From a checkpoint of a small transformer trained on Wikipedia: 13 layers, 6497 steps.
Each number is 500 + 50 x the weight over its row's rms, rounded and kept within 0 to 999. Layers, rows and columns count from 0. Numbers have three digits each. The size before them is the row's rms in percent of the matrix's.

# layer 8 MLP down (transposed), 2048x768, rms 0.022, rows 328-337, columns 672-767
100:453452617493495422505471493560592476433509485539519442515531518483515439569499415469481514466476430564299483450459570523580493503541432523551517555468497564569572397444470553436498500522429463488438470501513586549559541454507487511485601503485507437455471507410353589500474464440419452533
100:536505476562516436451487455427488576458463465410605580485611436522492419518430544427551448355453502480485512558451536463535555541530523456599548481414477382465487431527501529442483544412486449545503447368508580515525446595571451488468462532451510395499614559487613579474578526507526480423
098:467434504528450423490647586559499373523532581435487500501526556498449550581506579469397472525486474539502472448586480525508481516528517419541583464570475522474537529511491511461469507498600577554521468530475506511379580505575485535435535556509487457444475547490398483435490524486611526445
094:451473469458522380536548511464502460511426440478508511515499525463517469561498552498462539498526458545434485533489578569551499503497604536503525487424528575576545544554533502523457459527484514532488524574559495466513480359449527510531494521578517596485484481507384537540534444555587439549
100:499541469391533461503606492603535546410494485655537507591475432468448524434516487518512584463523511514535524528530440589452610503512485513541539466614541493559515515483650527596501506481565544503493564519553522545554483484538466483520556468582386487473499508548545499470423518446431520497
101:627592512512498497478436549494475447477488543547606462486439524570539457555435565458460477547498513525540495537524511470494488545448550529527539562487473458444479539540486485452508473435523516496515506492528557522512392471450452495493464602486462436537470526541460468424553502552439586498
098:538582538504606497557541485457406570494414583573502494529404426362452524520520504419450399437491512508665423496549566502491438522421460483472459526528505476469496532489519459521472562497411454542458479528474544412546508515498480484453532428604490538507519476439540454444409518565551517403
103:473623569491571524482443505477595445451497553577552568503511493475508532462456481412439608524452510527510518423416417423337484544517502478523470594491455471467425519492510570546506509474469416459462522618507506556490512461547465581560475467547480551526499535500551483482440453483499640491
105:451575482428468474462570470529488594434508546516393569466513550474428533511511460531524450465533510464429369468553525502469483448523421530454463468469474479498505523531485464517412450441457499464576504572514470516456454533378458502513615453454546519509514564457575434511356519521524505520
107:578478543542525475445504544482556519465409504533474413414385507557469483525565526497444572548546402528506506497506453565454552498489487478453475468483539395539511509486486443385566461494542602405409510460508480501491486513507472497390358509522491482412523437470474486441543464417583380555
# layer 8 MLP gate, 2048x768, rms 0.0232, rows 329-338, columns 672-767
104:465412581443447481462522523527541504580574453502509568504565605480525423507497422558576487482468480544546469481433508532417492590552401548504533586500468475460506511483526560587530423472524551414512453550552482553441437512519475532429502338522551594484466512495445486508360552474511457549
093:447504496468564487439497465548577538517585477431551460513489481475531557422513576513571474438542495490412512509567435471568462451626523480564509460552528557452548472452470493588491484476514591517530559397469488512589452511628505458512455519526558531476460469440556496525488579421571537553
091:599468420523510452506470497486421513581453432542467481354509486498563426482500431492487561426488509515467522460457507479429460462580538520497488525473565470600548561486561562505449504511499348584469502518596617527508475507538573531486409522530536443461453516573611512546464497521586409458
097:427552511468513568422460459526530480577515571312513491584509496562448470530617543536526519514512476539476417455602524475447450419536520549532377541482467534472444549460481437518493534512507524477458478479475461605520492561537496505580555529438507526568482514528550544562346510537565553486
104:487424496494526469548543451551495547525569555527494480509569473492512465453542469521482417502584574403421404435533504534503411530574480488488452494569541487517508565521502469521543432539456562513468525412479511524467525481496513527515504431518533514465541522457526520537466547486528403492
092:590512597442547485478527503533596492556588478463477475416502544534598548474464496513364473532509574441488454484549556531437404606502551528507500452518508483448421474591471451473546434549456464546536530446544434473594518531437554569478497488462466509361523589529541532447459433520530508560
101:560474514441504514526422401524552470468575472533472477493489481575503492434506389552474491580482424570539527481442574505521517508531529483497445512548445525523621457579557483416404521534524460552430502467407452484535560520482512504484478464458451532514573566466444539582464547491554452586
105:463442466568621533536516542463460471541473406463546491540551445439508596383514590499436485514490520505516501498461463407453587474533448548503532535553541511510539550411538546518540564511512469548458440514523462465528568514547409523420489415553508521538547503557585462519440461566445429496
104:493548526465451526548453466462555499550421551451588434539483511495614530430564449424541479483478522493538517518434549541474519604542532623540461551521442438444526592489548597503554416431467460461580498418438520516504479503535508437479434423446570526593544468480502595526543449565463491543
101:454500481587510503500579456467462495504506405545440444474551558520557477518482430481584453552496510544536541450512456526427456509562443562548529512511495506496509551514443499518523487506576602549578537525495582417531547548481517445501462510546455529470523523459410566472617602556452527532
# layer 8 MLP up, 2048x768, rms 0.0226, rows 329-337, columns 672-767
101:539497432499424482551469505485432523518517476583405512504397526530476577499477487554500487412419610481430605516416516527471494464385448542537584493453504514526567505449491527463518553466520455648441485564517487473555518539439447480600514523495417538499461599512477478434529487500479527453
096:474452584430454497529571491626562428555550544527567483532481510526462527559538550503405516561471451446420490553575336399566511508522532466517507427577531494474504497545543428471526510440509548471490606475535450402559563458598450489428490479485501406433435571505454494489471431418574507530
093:445571487496506481527519489488491505497547453444509509655529486617537511460546545449567498515498517504437495539517573602497493543504388470473419433525436496465466471437480447548509553572504592513560465522453423468514497555498547448553486581549527504443502479448435536530471446588469524514
101:451556534440472541519542475522477437533561451470501573492475481455530570421458437468451478448458542403491513510508467401537590458503533501469525596447548482508439483616546494534541494467466493546577487494409514490524477495443442511562485516536534459485577538421518482378487434462528488420
103:572546460472501434479477473456450494501580578536485500414498465405494513541439533503539473417466448498564587587516431496519442510508502551504522440545478578517520479487527563479558502462496485444575523440660472495461512472515431476475432582436447440487544451517540455459570556469442535522
096:533378459465509622547541490520523482500544502461478485506449460498540478570609536515506525447478566506542492478597523477410431537527536551534442439496518445528495487515512462419393569542524508487466480450534526491492531448480540616542448429541562491466547594502489447532471568483545463476
101:486502613516556496561490416598530415483502473461488497500418453535501426509512420470532559465525478431490540394538490501500471505540553608487560478546503379429626522466478507447470555522500538490482456501478429542513499550547559556479482380490504491562466578450496452502458433422534469413
105:428511449533570514420516540477500489437453507492486449448574461461415477452466518512488421444463474487547532544520483471558443508508521501478483533560438511477468435556467464478578462575532570537415572498479538500489399450500483379434486491458435509566505479479449401507507485574565551502
108:598471496429518527411570566482625442484455470511573520449475527524549586508507564488482580504456394481529452478508487505517510431435416548569458421435457445526530597482516546415488407436510533443476467491596636442534538491559479526585577495485445514491481579533545442426442533482566485488